config.yaml
num_hidden_layers: 9
hidden_size: 384
num_attention_heads: 6
num_key_value_heads: 6
head_dim: 64
intermediate_size: 1536
vocab_size: 2048
hidden_act: "geglu"
norm: "rmsnorm"
norm_place: "pre"
norm_eps: 1e-05
positions: "rope"
rope_theta: 10000.0
rope_fraction: 1.0
qk_norm: false
attn_scale: 0.125
bias: "none"
tie_word_embeddings: true
parallel_block: false
init: "trunc"
init_std_qkv: 0.0219
init_std_o: 0.0
init_std_up: 0.0219
init_std_down: 0.0
optimizer: "soap_variant"
learning_rate: 0.00364
beta1: 0.95
beta2: 0.95
weight_decay: 0.072
lr_head: 0.0077
max_grad_norm: 2.0
warmup_steps: 200
schedule: "wsd"
decay_fraction: 0.753
decay_shape: "pow"
final_lr_fraction: 0.05
batch_tokens: 131072
max_seq_len: 2048
doc_mask: true
train_tokens: 651400000
max_steps: 4970
dataset: "wikipedia_en"
Each number is 128 + 32 x the weight over its row's rms, rounded and kept within 0 to 255. Layers, rows and columns count from 0. The size above them is the row's rms in percent of the matrix's.

# layer 3 attention output (transposed), 384x384, rms 0.111, rows 247-255, columns 256-319
size [101  99  99 100  99  96 100  99  93]
[[130  99 140 131 134 119 127 122  85  91 198 118  92  81 166 107 107 169 116 139 122 151 127 135 113  77 122 136 163 123 152 153 115 130 155  95 127  68 132 124 145 141 156 150 183  69 139 187 165 143 153 159 186  82 148 138 136 144 148 119 153 104 127 171]
 [107  86 143  46 197  83 124 145 150 153 123 130 117 103 124 137 115  60  81 158 109 129 175 103  76 147 178 122 160 198 109 108  82 177 153 119 125 100  78 131 135  64  94  91 133  97 129 142 118 113 150 141 128 163 126 140 139 161 117 113 131  83  89 113]
 [115 115 150 114 132 117 116  83 150 158 166 130 129 166  97 126 194  61 174 145 134 102 150 146  92 184 167 242 106 169 155  87 148 145 115 156 159 152 119 121  87 121 132 154 110  85 120 128 111 148 126 126 123 112 128 163 152 127 118 147 116  74 155 101]
 [ 91 177 124 117 138 155 158 108 145 135  71 143 149 148  74 157 145 107 128 156  96 164 108 158 164  91  67 118  90 217 131 146 159 144 169 116 127 119 155 152 103 141 135 152 220 105 186  93 120 151 127 147 107 111 141 122 152  66 185 108 162 172  88 166]
 [114 148 127 149  97 154 118 116  85 123 128 136 102 109 121 184 143  87 167 146  88 162  70 110 172 119 138 123 167 137 191  74 140 107  74  99 111  83 116 149  81 158 132  79 139 142 118 101 103 148 132  96  82 139  88 174 104 120 106 108 116 205  75 192]
 [148 127 163  38 128 132 159  72 109 155 165 108 136 197  78 113 107 106 162 122 119 140 104 155 164  86  98 107 180  94 135 154  91 141 119 137 109 127 122 149 102 109 113 164  87 159 144 134  91 158 194 102 119 175  65 190 143 144 159 168 130 115 146 113]
 [ 82 131  93 104  62 127 163  87 156  61 124  62  90 136 126 132 100 156 102 135 161 186 124 139 133 145 123 179 135 120  83  75 114 171 113 140 161 103 130 154 103 136 143 155 147 124  95 126  46 121 121 196  99 116 126 110 142 147  77 159 147 147 149 131]
 [113 127  97 137 133 187 146 187 161 122  94 108 149 114 111 142  87 100 151 124 132 115 178 126 136 119  35 129  75  74 145 125 160 138  96 162 125 123 145 153 165 133  80 108 129  89 164  90 102 158 156  88  83  80  82 102 125 119  61 105  85 166 151 123]
 [ 58 187 149 156 106 109 115 121 154 142 159 133 137 138  90 157  76 146 179 119 119 210 119 176 121 161 134  66  62 120 102 161 141 136 158 104 151 160 140 164 146 116 159 121 139 148 122  62 174  88 104 183 170 110 122 138  94 115 130 115 162  74 116 140]]
# layer 3 attention value, 384x384, rms 0.121, rows 248-255, columns 256-319
size [ 92  96  92  95  89  93  93  90]
[[117 131  78 101 129 100 147 140 115 129 122 122 136  94 184 103 129 169  96 152 160  98 164 116 126 145 136 101  92 102 132 125 101 127 159 146 159 147  73 110 128  89  97  93 135 103 111 119 114  99 158 146  87 122 171 151 131 143 137 139  59 143 183 120]
 [ 85 149 140 107 123 173 132 108 104 119 107  98  91 136  88 174 158 165 167 170 114  40 193 164 100 133 124 134 127  95 104 126 112 131 198 107 162 107  97 137 107 148  68  84 114  51  49 160 185  67 190  90 125  98 127 111  89 161 134 172 131 142 104  87]
 [152 150 121 130 128  90 168 110 140 178 152  91  95 136 140  86 156 153 140 135 122 132 125 116 133  67 125 242 131 184 134 144 121 108 126  67 170 119 153 173  98 120 101  82 185  88  58 147 120 199 123  74 138 105 136 165  88  82 154 133 160 110 142 109]
 [157  90 118 126 108 118 102 138 140 105 194 151 137  77  64 143 200 149 170 108 109 151 129  86 115 149 119 164 141 184 163 116 108 142 137 111  80 152 111 149  80 149 104 176 107  87  49  93  98 167 129 143 124 165 144 150 113  96  87  69 120 138 134 142]
 [125 141 140 124 131 105 107 141 104 160 119 155 120 202  77 102 139 117 141 156 135 162  92 179  44  76 108 130 124 147 105  99 104 165 163 121 136 146 203 149 130  92 168 155 199  86 110 126 121 156 147 125  58 118 135 143  52 166 157 117 146 168  92 140]
 [106 180 146 178 120 112 111 143  85 131  97 131 187  86 113 125 147 150  56 127 116 129 165 101 140 154 158  94 120 154  92 131 148 128 113  91 155  87  41 138 183  42 183 168  91 104 102  36 113  83 148 112 160 123 136 124 112 124 121 117 211 166 117 156]
 [116 128 111 111  78 132  78 132 166 119  89 136  93 118 129 121  55  98 137 109  97 174 144 168 142 115 109 128  76 171  99 160 106 145 121 149 151 116  96 102 129 133 144 129  94  42 153 123 131 127 180  81 179 110 116  96  79 146 157 141 198  43  93 160]
 [152 134 129  95  88 124 124 151  74 144 171 221 186 141 103  91 110 161 134 133  59 180 120 170  87 168 122 141 134 123 139 111 120 180 153 129 136 142  98 113 150  88 123 132 132 192 113 115 128 134 123 101 194  96  88  97  98 117  85 152 132 117 127 160]]
# layer 3 attention query, 384x384, rms 0.0857, rows 256-299, columns 256-319
size [ 88  86  86  86  81  86  84  96  96  90  97  96  95 106 100 104 103  95  97  96 105  97  93 107  99 106  97  96  99 104 107 102  81  86  82  83  86  92  85 102  90  89  93 102]
[[146 146 115 138 107 156 167 149  90 130 154  99 135 172  87 110 137 132 153 136 186 129 106 110 146 143 140 148 159 136  96 177 131 111 134 160 126 148  90 168 127 133 121 130 105 144 168 129 151 115  71 148 143 120 132 128 140  68 206 154 128 103  98 110]
 [166 108 109 117 113 121 151 138  96 161 140 112 128 140 145 146 134 152  97 178  98 152 206 114 149 130 142 124  72 104  83 206  79 132 107 140  83  87 165  69 161 101 163 174 111 144 150 169 154 112 118 140 124  54 124 177 158 158 148 117 113  73 122 106]
 [149  77  70 147 155 109 104 106  92 144  86 114 145 131 140 142 171 154 110 154 118  96  84 108 130 150 174 185 110 161 149 174 117 191 127 127 133  55 146 101 145 132 154 154 109 133 117 162 200  78 104 110 147  67 162 191 163  95 123 130 130 117  91 139]
 [111 153 157 143 105 135 126 116 111 139 111 133 141 148 155 112 133 112 123 140  89 175 101 161 118  88 163 182  79 127 108 127  84 142 140 130  97 162 191 129 147 134 139 141 113 110 124 152 140 141 127  93 156 112 117 138 174 173 111 112 100 174 119 115]
 [114  77  84 133  81 118  91 153  80 116  77  90 176 167 112 144  93 167 114 126 103 148 140  95 176 185 117 143 147 117 171  90 123 109 133 128 117 142 139 122 108 121 114 228 162  91 129 123 137 169 102 112 104 124 104 129 163 147  59 119 119 106 133 135]
 [191 174 194 134 113 104 169 141 104 176 183 148 110 167 115 133 134 129 152  23 111 202 104 190 132  74 130  54 121  79 165 122  97 223 106 137 117 135  98 189 121 132 176 138 129 150 171 126 176 106 124 161 187 203  98 129 161 129 112 137 167 135 146 124]
 [119 123 121  87 176 113 125 149  30 146 173 100 186 113 123  87  41 119 130 152  91 132 158 163 121 153 115  91  89  97 156 153 118 156 109 115 150 133 170 152 152 148 130 163  85 133 141 142 136 180 116 131 106  89 111 138 144 106 118 163 126 175 144 133]
 [117 126  81  98 165 134 161  94 192  96 164 127  78 138 153 133 137 118 116 135  90 122 120 190 155 104 130 120 167 121 174  86 102 112 164 149 114 139 180 113 102 142 146 159  58 197 157  97  86 114 153 107 119 106  51 178  99  92 111 103 111 139 170 129]
 [ 87  87  67  75 168 210  62 131 155 117  90 133 113 124 150 147  76 103  81 128 151 111 196 130  99 149 203 204 154 122 153  76 153  95 122  86 141  94 132 128  79 149 194  91  72 149 117 104 124 115  86 165 108 128 140 130 127 130  71 151 148 132 138 203]
 [164 120 143 111 164 181 138 192 129 125 149  92  94 121  98 109  79  96 118 149 169 141 127 158 147 137 115  87 144  89 147 141 124 120 149  95  97 119  88 147 121 137 158 127  79  97 136 141 143  52  92 141 156  96 117  99  98  82 114 146 144 128 133  99]
 [106 165 157 175 115 122 104 139 119 138 108 156 167 123 145 168 136 134 109 111 160 150 135 150 175 100  86 146 119  58 147 132  63 116 147 127 163 157 122  68 140  32 113 166 122 121 163 114 129  91 135 130 133 101  96 107 110 195 120 156 156 103 114  93]
 [149 108 112 189  90 138 139 105  85 149 122 150 116 143 155 127 141 139  97 136  71 121 125 107 105 126 124 144 132 153 152 138 153 172 114 117 140 177 186 182 220  93 149 119 147 132 169 114 157 121 135 110 148 160 188 195  90 154 140 121 162 105 117 156]
 [155 116 130 153 140 111 147 105  99 162 151  97 134  86  97 121  77 149 188 117 199 132  85 114 103 125 118  79 147 156 174 144 137 141 152 122 126 124 109  84  84  98  93 101 160 149 150 154 131 171 133 147 128 139 134 128 128  82 121 122 100 120 139 101]
 [194 164  80  61 110 122 134 111  91  52 193 126 119 157 131 172 118 132 113 104 101 213 178 172 187 152 132  91  96 156 162 157 176 129 161  91 137 102 136 189 155 133 168  74  93 152 134 137 106 122 103 116 108 122  90 123 123  96 157 141 122 135 113 131]
 [144 102 151  88 131 149 143 116 130 102 122 150 151 174 180  96 161 118 176 137 139 162 135 191 118 108 212 146 144 137 134 137  80 139 128 141 113 114 116  46 107  71  93 171 141  80 133 117 142 120 115 139 150 163 163 119  91  72 141 101 160 151 114 114]
 [ 77  91 157  74 159 167  72 131 117 147  89 152 149 186  92  84 162 129 113  63 110 163 128 146 136 123 119 165 120 118 144 175  95  87 109  80 151 215 111 143 150 165 132 158 113 195  84 167 132  94  85 162 108 142 124 120 108 147 161 142  77  93  99 124]
 [123 132 136 186 114 118 145 117 106  65 122 102 141 130 116 130  91 105 118  31 135 121  96 106 163 145  97 112 114 130 103 219 106 120 102 150 138  96 184 108 140  54 128 140 166 143 152 133 157 103 126  93 115 134 161 201 161 102 151 108 161 143 111  92]
 [105 181 109 154 103 129  90 141 104 114 126 144 106 166 132 128 125 115 118 148 138 181 141 137  46 124 129  77 132 132 217 128 160 150 137 103 112 170 106  75 161 105 143 206 129  55  94  86 114 159 198 134 152 138 130 163 121  40 149 154 149 103 123 102]
 [ 67 107 102  72 165  75 150 130 113 157 153 160 112 164  70 126 183  96 107  96 120 109 115 106 178 141 141  96 152 155 137 124 142 154 158 115 123 125  58  91 128 130  83 156 133 105 144 178 158 144 132 190  85 148 145 148 132 153 143 109 114 151 155 132]
 [160 119 157 140 125 124 136 116 121 176 125 142 187 176 146  89 230 153 160  72 137 120 167 119 157 134 100 130 132 180 158  94 156 129  96  77  78 116 164 131 143 130  83 108 117 122  95 163 112 170 123  83 140 126 127 149 173 138 139 154 149 103 161 104]
 [150 150 180 154 170  97  77 153 167 109 132 126 188 119  78 146 112  88 153 137 155 111  94 132  86 164 139 117  92 118 157 146 122 222 175 146 140 112 110 148  99 136 187 125 127 177 110 159  55  98 113 170 150 190  83 127 142  91 140 139 135 139 107 112]
 [156 109 163 141 151 187 148 152 112 121 131 117 144 135 148 149  85 105 114 131 115 148 172  86 153 114 152 134 101 148  85 201 134  81 134 162 104 125 104 154 169 153 132 114 176 155 121 167 126  87 106  73 119 163 146  66  95 120 218 131 157 153 181 182]
 [125 199 111  66 125 102 177 132 133 139 155  95 109 132 173  95 126 166 124 145 120 173 167 138  98 177 111 151  81 112  59 136 149  96  83 150 142 117  78  62  66 145 143 144  93  58 135 120 110 155 145  80 122  90 136 129 132  49  99 129 128 102 149 129]
 [135 130 156 171 138  86 117 119 124 178 151  63  93  87  66  97 152 127 148  63 133 162 120  61 122 114 144 121 123 123 210 124  94 152 105 165 129 151  76 203 144  85 165 151 164 114 174 107 154 167 174 118 105 152 100 160 137 127 100 133 158 137 135 165]
 [149  83 161 149  88 144 132 173  75 157 152 158 154 106 164 115 128 154  69  87  97 107 204 108 148 128 101 136 160 198 145 143 147 120 133  89 184 122 157 106 143  92 158 112 147 105 149 122 136  33 137 141 165 142 147  81 116  76 126  97 133 178 119 156]
 [173 158 114 119 150 152  99 126 133  57 190 131 169 174 129 165 133  89  74 107  97 109 143 108 102 159  77 111 137 205 161 129 189 137 163 160 188 149  95 143  98  99 142  73 115 130  96 128 101 114 103 128  66 137 177  94 164 125 136 126 131 167 198 132]
 [127 160 127 118 123 135 119 172 109 119  92 126  82 123 101 116 125 190 127 103 146  88 181 140  73 118  94  74 118 141 120 112 108 151 148 166 176 131 102 180 152 120  85  53 126 106  68 142 136 121 128 111 131 119  90  73 133 152 151 132 105 155 124  77]
 [ 97 160 118 148 150 157 132 151 208 113  96 156 140 139 191 127 121  99 132 126 137 121 106 111 123 165 146 160 155  81  88 147 134  55 152  89 110 120 152 197 155 211 236 144  97 149 115 125 162 108  81 100 149 170 128  82 131 131 201 128  94 184 157 187]
 [ 59 128 125 180 110 158 140 130 119 164 120 106 101 119 131 150 175 127 129 104 142 191 140 112 118 126  94 139  95  89 182 157 135 147 127 160 184 143 102  83 118 129  96  85  67  55 114 125 123 125 135  78 152 100  96 128 149 123 136 114 125 123  74  93]
 [106 149 192  93 128 104  77 122 168 140 105 127 140  89  87 103  97 105 111  86 135 135 123  89 160 123 129 126 141 146  53  74 124  95 108 119 176 142 175  88 130 195 167 181 182 109 159 110 135 176 182  97 200 119 134 140 134 137 171 146 120 136 138 115]
 [174  90 118  68 114  90  64 130  72 130 135 133 105 133 161 133  79 117 160 133 120 155 173  73 115 132 130 146 133 190 101 151 145 146 102 116  81  99 125 172 184 133 157 111  88 110 111  87 158 193 118 100 109 147  90 121  98 142 120  94 146 133 119 122]
 [156 112 133 142 105 177 139 161  85 152 102 154 177 159 137 121  84 100 151 116  88 120 157 177 121 135 124 173 112 120 121 141 134 109 190 111 156 120 143 143 130  77 115 192 133  85 155  95 139  90 159 119 109 120 128 129 103 124  94  68 182 160  98 164]
 [125  94  82 137 155 116  73 129 141 109  91 145 104 202  99 112 120 162 112 122  92 173 120 103 103 149 122 134 130  99  64 136 100 146  95  90 105 142 124 159 145 112  89 127 146 184 106  98 191 121 119 179 152 146 126 166 133 200 164  87 137 112 145 115]
 [157 134 195  78 117 107 118 143 123  64 160  86 126 147 136 106 127 126  94  77 102  56 125 133 145 151 137  99 141  62 141 163 124 104 138 113  78 105 168  99  96  64  91 194 178 153 147 138 195 171 137 156  85  85 110 125 167 189  96 109 140 215 121  90]
 [109 158 122 171  80 139 105 118 135 117 153 125 129 160 132 120 127  95 120  65 217 136 157  23 144 193 115 123 135 151 104 130 102  70 122 123 155 132 173 118  58 131 121 105 158  79 130 141  73 152 132  98 132 125 137 106 137 145 146  98 155 171  85 136]
 [142 163 144 110 126 101 170  85 155  58 168  69 153 156 136  76 123  98 106 119 136 179  90 112 157  81 123  83 147 113 118  95 114 111 128  86  69 120 149 102 114 129 150 158 139 136  97  90 112 133  89 110  97 105 100 131 159 131 176 116 112 137 158  90]
 [104 155 228  96 120 177 159 102  58 132  68 184 140  95 137 125  94 156 114  89 111 157 137 104 112 145 136 100 149 114 156 105 121  98  89 101 168 119  87 170  32 134 167 161 140  81 144 121 130 115 135 130 125 149 122 138 151 113 200 146 142  88 160 158]
 [ 82 130 117 101 137 198 142 126 115 136  57 129 138 144  96 129 168 177 115 144 124  94 138 116 149 119 136 141  82 162 120 164 134  75 121  91 152 106 176 120 149 129 246 106 153 134 113 142 208 158 134 166 153 156 147 154 116 102 137 153 112 109  93 124]
 [127 151 103 100 138 161  96 124  93 164 134 124 111 188 111 136 158 119 140  95 119 149 100 110 134 190 172 152 161 148 143 134 129 191 203 106 151 152 125 128 110 149 168 138 116 163 115 124 132 111 109 108 137  85 128 152 157  78 166 105  80 104 143 172]
 [138 161 111  73 141 174 104  96 169 129 147  92 122 125 149 146 180 161 122 126 127  95  64 120 147 140 150 148 163  90 196 189 143  84  96 121 137  91  84  80 166 175 156 121 103  91 115 109 151 158 177 206 121  62 158 163 130 139 191  97  95 117 133  63]
 [141 111 104 150 170 156 118 141 170  80  65 174 120 162 143 133 147 126  95  51  87  78 121 116 133 143 151 170 128 126 107 140 118 132  99 128 127  87 135 188 153 124 105 167 114  91 134  74 153  37 148  81 119 103 156 109 136 127  52 138 177 186 141 112]
 [100 154 109 115 127 160 130 174 127 154 106 194  81 120 145  87 110 183 153  90 153  73 111  79 200 133 164 165 111 149 160 112 149  68 122  87 125 169  97 114 136 156 165  61 112 119 173 138 128  84 106 151 111 128 135 133 126 103 139 156  96 132  94 137]
 [108 154 109 180 116  76 129 100  98 187 205  66 141 102 134 126  87 125 123 152 176 153  72  81 127  93 124 112 141 159 146 156 144 156 112  64 114  72 190 110  75 100 170 134 120  96 105 115 111 122 130 173 166 118 114 178 104  63 172 115 158 116 120 190]
 [127 150 137 109 103  84 175 145 135 127 135 112 130 183 110 176 145  92 116 122 112 215 161  99  76 179 122 135 142 118 153  86 105 130 120 134 109 142 166 141  62 116  71 115 116 151 114 147 128 148 113  91  96 138  64 104 139 195 102  87 162 147 129 184]]
# layer 3 attention key, 384x384, rms 0.0876, rows 256-299, columns 256-319
size [ 80  81  84  93  83  95  91  99  97  96  90 101 108 105 103 104 102 102 110  98  98 110 107 100 109 105 105 106 110 104 103 105  84  90  83  84  90  87  92 103  97  90 106 101]
[[103  91 133 128 140 108  88 164 127 156 102 102 157  94 127 127 157  96 164  63 134 133 133 128 137 100 123 118 139  69 136 142 127 102 136  79 151  77  93 157 133 118 113  99 143 138  77 159 140  85 173 138 150 148  73 131 136 128 129 125 142 114 128 123]
 [ 62 126 161 175  27  91 109 122 132 163 112 165 146 128  33 130  63 129 142  75 125 154  70  85 103 126 137 100 176 129 143 112 184  93 105 142 187 168 116 133 147 177 122 163 159 127 118  78 144 143 175  91 133 129 153 155  85 103 155  86 176 184 156 174]
 [128 105 156 110 107 146 158 125 125 121  47 142 147 131 136 144  83 118 134 147 143 149 141 205 117 142 113 116 145  76 131 162 112 143  61 114 110 128  74 162 141 158 110 109 127  87 187 155 168 150 119 133  77 136 121 152 131  83 165 103 171 144  98 142]
 [157 101 116 184 106 106  99 169 155  83 169  87 164 136 127 117  89 123 138 146 199  53 112 200 163 191 125  86 150 102 128 109 118 130 141 139 197 142 104 132 120 119  86 120  89 124 141  49 126 165 143 129 145  97 146  77 125  88  96 149 218 153 171  97]
 [129 139 184 178 138 113 162 151 133 168 151 114 133 135 123 139 150 130 103 110 115 159 140 114 158 157 115 141 116 103 115 121 164 141 107 153 110  98 167  66  93 162 141 117 124 150 162 147 149 147 118 158 105 166 160 142 144  98  64 139 131 115 122  92]
 [ 90 122 127 152  96 144 123 136  77 119 121 140 121 137  90  88 147 147 176  94  66 172 113 141 125 176 107 177 112 144 120 128 122 174 100  75 154  88  87 181 115 121 151 148  88  82 157 161  86  82 105  97  89 139 155 116  88 131 167 165 142 100 115 122]
 [115  88 107 104  96  98 149  88 127 162 112 179  95 103 182 100 143  90 144 114 155 125 103 174 152  80 138 119 186 155 108 147  96  74  61 178 146  86 122 141 148 129 141  96 106 174 125 151 140 170 103 130 120  52 159 159 145  89  95  49 149 141  95 145]
 [112  70 180 159  64 125 141 158  97  68  57 141 131  95 108 126 145 138 131 145 149 105 196 160  75 123  63 130  95 106  93 141 120 148 113 109 136 119  80 164 121 107 121 128 134 109  95  63 128 106 114  89 139 155 105 184 147 139 145 108 125 143 198 127]
 [110 145 120 160 113 131 146 105 110 165 124 112  89  81 155 180  93 131 180 188 100 109 163 154 164  73 131  73 109 117 119 141 147 137 143 171  99 190 130 128 160 122 137 163 149  96 114 153 123 216 120 149 143  93 149 106 150 128  82 160 100 115 161 116]
 [131 144  53 215 124 117 142 104 145 116 124 107 164 143  64 111 106 102 106 103 146 146  61 155 176 136 113 153 125 136 129 184 106 174 129 114 156  61 115 203 127 116  85  81  94 182  79 167 128 155  92 117 120 153  76 176 112 117 152  46 114 154 146 172]
 [ 87 144 124 109 134 155  89 130 166 120  98 108 159  99 104 136 140 134 195 144  68 167  61  89 138 168 153 146 187 148 102 102 102 143 139 123 136 135 122 147 103 137  98 104 178  88 175 118  99 130 161 175 119 103 116 125 107 125 119 127  92 135 135 120]
 [100  78 132 130 161 156 138  92  86 148 136  90 129 101  78 129 127 168 141 185 175  96 102  97 124  80 183 145 152 172 131 133 128 113 131 116 102 123 186 147 136  77 132 150 140 179  59 149  77 107 124 111 128  94  91 127 112 155  59 169  86 156 112 112]
 [116  93 111 149 132 140 130 165 173 111 216 124 152  90  77  84 126 146 134 187 131 182 124 118 144 168 148 116 152 136 127 101 122 126  77 131 120 181 102 158 150  89 102 116 120 115 111 145 120 102 140  80 101 193 151 148 132 109 171 119 132 194 158 168]
 [167 124 147 194  88  80 114 140  31  98 142 128 114 128 123 162 107 108 167 116 146 148 145 116 138 133  81 106 136 103 231 148 114 190 117 129 103 173 110 108 125  65  98 122 126 163 162 100 109 164  96 183 127 125 142 135  90 183 160 122 170  98 124 169]
 [101 109 106 189  93 110 150 117 123 129  79 139 127 139 179 155 141 144  78 141 149  73 152  98  99 183  99 101 160 158  79 110 106 165 130 179  76 106 122 176 152 174 192  79 169 164 182 138 101 177 191 136 116  98 129 123 106 165 103  89 142 125 110 157]
 [166  97 145 136 147  56 137 154 149 130 128 155 140 176 149 124  82  94 106 130 138  92 111  69 116 125  89 117 116  83 133 140 123 134  94 152 110 173 182 100 128 140 109 121 192 158 187  95 148  83 108  85 126 119 146 105 169 105  85 186 173 120 136 172]
 [112  93 130 121 143 130 119 151 183 144  94 153  77  63 213  63 112  93 127 151 135 164 110 155 148 116 100 139 157 142 183 144 133 136  52  34 176 128 119 118 201  82 121 123  76 123  78  95  66 109  93 208 134  71  86 153 111  51  74  50 120 115 131  81]
 [132 105 126  76 141 152 160 161  94 144 175 143  90  93  84 110 116 135  71 174 199  95 110 120  86 105 140 179 167 148 126  73  72 164 164  96 117 112 137 142 179 104 120 104 114 143 193 103 141  78 150 108 145 244 144 177 141 109 176 165 151  62 111 199]
 [124 109 118 100 177 162  77 108 104 129 144  99 111 112 231 110 194 181 136 136 123 113  69  48  82 152 169 105 115  92 217 160 150  85 130 151 176 141 115 120 119 151 138 109 123 128 117 132 187 113  94  90 157  98 145 112 116 159 118 113  79 144 119 113]
 [129  84 152 145 106 128 141 127 165 146 163 169 148 136 198  95 134 103  59 131 155 189 134 137 152 146 135 100 133 130 128 107 140  84 130  96 149 130 105 136 130 177 144  92 116  95 127 139 119 181 190 186 128 197 123 202 138  97 108 113 152 120 126 152]
 [123 134 120 198  77 123 138 126 212  71 117  97  72 136 168 130 160 167 176  96 170 142 158  72 134  75 101  82 121 171 158 144 211 102 100 118 129  79 127 107 101  95 113 138 148 153 132  81 131 170 128 162  84 129 115 132 136 128  98 146 121 116 171 102]
 [110 121 143 104 110  78 159 155  95 153 137 136 106 141 133  61  64 159  98 130 163 142 103 153 112 153 150 154 109 161 159 127 126 183 149 132 125 111 155 129 113 111 105 163 138  44 173 107 136 156 114 178 174 101 114  73 185 118 109 224 130 137 151 114]
 [ 96  90  18 184 190 152 219 102 105  73 167 141 148  92 123 145 151 116  98  96  55 133  92 161 109  82 140 165 138 117 137 107 137 110 122 119 148 180  89 168  71 191 113  99 145 117  90 128  83 125 124  63 126  78  92 129 110 110 153 158 153 157 130 115]
 [104 131 114 175 150  85 135 127 140 238 117 161 124 147  79 110 116  70 151 154  98  87 218 165 151 103 152 151  59 121 123 119  92  80 110 136 105 164 123  92 193 110 133  85 150 114  92 123  86  92 162  60 115 183 186 169 140 111 133 181 117 155 149  84]
 [127 101  55 129 116 113 138 103 101  91 139  83 129 105 148 151 128  30 125 172 151 120  92 160 130 158  96 132 182 164 110 170 141  87 137  88  88 151 142 137 168 128 102 167  99 158  68 176 154 126 168 107 176  70 134 198  92  91 101  94 157 128 105 141]
 [107 114 158  74 148  87 130 150 101 118  91  82  89 136 128 131 152 154  31  93 130  57 172 149 122 124 151 115 117 123 147 131 129 113  83 133 136 157 162 121 148  90 167 181 157 144  98 129 152 139 171 178 131  91 126 162  86 154  85 116 123 192 110 136]
 [127 137 120 201 166 111 158 137 107 157 177  64  83 132  87 141 154 148 163 127 120 124  55 194 161 156 121 151 133 140 132 142 167 112  72 111 127 140 150 143 125 137 149  57 124 122 155 117 118  90 116 122 146 165 188 154  61  45  42 102 106 121 163 127]
 [ 93 133 137 154  78 163 164 133 143  72  82  87 198  68 157  93 182 136 177 134 125 143 100 125  82 125 138 106 181 113 106 141 131 153  83 125 145 132 143  80 157 141 109 142 151  79  99  89 104 159 127 111 101 155 110 136 166 130 109 190 101 148 183 138]
 [164 215 149 125 127 132 100 176 172 164 147 217 110 164 192 153 103 122 166 157 179 129 125  82 127 122 157 141  96 117 121 106  99  49 164 118 118 115 203 198 138 159 172 137 130 139 104 116 115 101 103 100 164 132 187  82 120 154 121 202 110 115 155  96]
 [135  60 140 145 110 144 137 133 194 130  81  98 130 161  91 158 136 121  79 146 206 121 187 181 150  56 130 136 107 129  63 135 137 193 110 170 111  91 155 134 141 137 122 166  84 117 123 131 107  81 159 156  91 211 117 171 113 126 124  94 121  83 155 118]
 [161 152 155  31 129 114  99 115 183 131 147 115 124 170 154 199 156 132  95 118 135 118  67 120  73 126 144 131 123  80 163 163 113 129 163 121 106 150 162 126 119 164  91 115 137 102 144 140 112 126  67 173 113 143  92 143 156 138  98 167 136 106 169 165]
 [131  66 114 112 132 116 146 151 162  59 116 121  82  88 189 131 166 100 125  80  72 133 103 181 114  78 148 102  59  95 135 109 148 161 138 105 204  85 137  98 209  71 144  74 154  81 150 102 175 154  52 126  86 150 149 100  84 129 171 120 109 158 144 155]
 [107 179 158  94 121 172 182 151 219 136 145  95 113 168 113 105 143 108 112 111 122 123 134 128 137  47 142 118  82  73 104  74 124 128 145 145 136 150 163  85 101 134 187 174 107 164 149  96 131 106 153 133 152 141  91 131 122 139 120 156 172 144 166 171]
 [136 155  99 177 173 108 107 122  60  93 147  74 131 101 185 134 104 136 123 169 190 142  94  52 153 148 113 109 163 144 140 128 167  82 181 105 152 158  97  65 110 113 172 132 118  95 122  95  85 150  89 114 176 173 158  78 120 100 179 149 153 114 176 154]
 [167 117 173 149 124 105 169 147 107 147 114 133  96 143 112 125 145 113 116 137  90 106 118 177  99  68 129  85 105 126 114 128 114 104 115 166 119 124 144 222 157 187 187 157  93 131 131  98  83 130 141 191 140 154  95 164 170 150 104  86 122 148 129  63]
 [102 204 115 145 111 160 113  97 146 176  93 166 100 146 224  97 165 157 114  84 101  96 160 128 176 129  94 164  67 195 102 129  94  68 111 151 120 102 127 180 134 119 186 122 129  74 177 173 115 195 153 156 130 143 109 111 137 158  67 147 161 112 148 114]
 [190 146 198 161 149  74 148 177 209 107 110 106 160 174  86 178 132 150 143  70 152 152  85 146 125 104  78 130  96 109 154 101 155 132 140 144  43 151 161 132 151 117 124 118 123 119 189  94 139  99 124 145 128 147 159 116 185 132 122  92 153 126 169 109]
 [124 130 124 246 118  97 119 122 102 115 135 144  70  99 109 164 119  88 124  76  81 179 105 133 117  72 154  94  82 142 128  90 105 189  92 127 130 152  98 148 125 173 117 124 130 151 139 124 138 117 141 147 110 189 116 107  88 109 129  90 122  75 128 132]
 [135 171 192 122 105 118 147 116  93 123 179 123 138 157 113 147  87 145 128 167 136 132 172 106 113 146  91 152  90 145  89 173 192 120  70 122  67 104 121 100 113 168 126 126 117  23 163 104  93 154  86  90 148 155 142  91 138  93 180 198 123  95 138 141]
 [121  62 135 161 108 147 173 143 107 138  96 160  85  53 102 136 126 112 111 173  95 112 255 179 118  72  74 110  91  87 104 137 125 225  98  70 122  92 123 170 160 114  93  93 100 162 133 172 152 167 135 149 168 129  86 122 116 186 152 138  81  86 133 125]
 [161 180 170  87 116  97 132  85  71 165 204 137 121 154 137 155 115  83 139  90 121 121 120  71 164  97 107 109 126 134 125 139  63 106 125 141  63 178 157 140 129 143  81 176 126 133 196 120 104 194 126 172 136  57 136 152 164 148  88 160 116 128 153  97]
 [141 134 180 149 101 137 100  95 133 114 151 106  68 137 121  95 112 154 134 109 113 199  74  92 178  88 169 113  93  81  40  77 141 124 122  97  70 128 160 159 164  88 135  92 109  86 156 139 107 152 147 102  87 136 116 107  94 103 107 125 123 128 152 136]
 [ 73 114 124 118 139 145 150 101 145  68  86 119 128  97 162 100 132 113 126  83 128  85 117 177  72 180 109 139 152 126 161  99 152 146  95 162 195 126  48 130 163  96 169 122 129 141 106 139 100 108 156 129 133  91 145 163 129 102 106 180 110 133 115 139]
 [132  92  94 149 166 164  99  67  97 108 109  94 175 123 165 107 113 143 111 109 109  77 147 158 168 156  98 121 106  79 158 157 140 178 102  96 164 131 147 191 130 101  87  93 134 169 135 170 141 128 127 203 105  99 160 135  64 167 127  91 151 118 103 115]]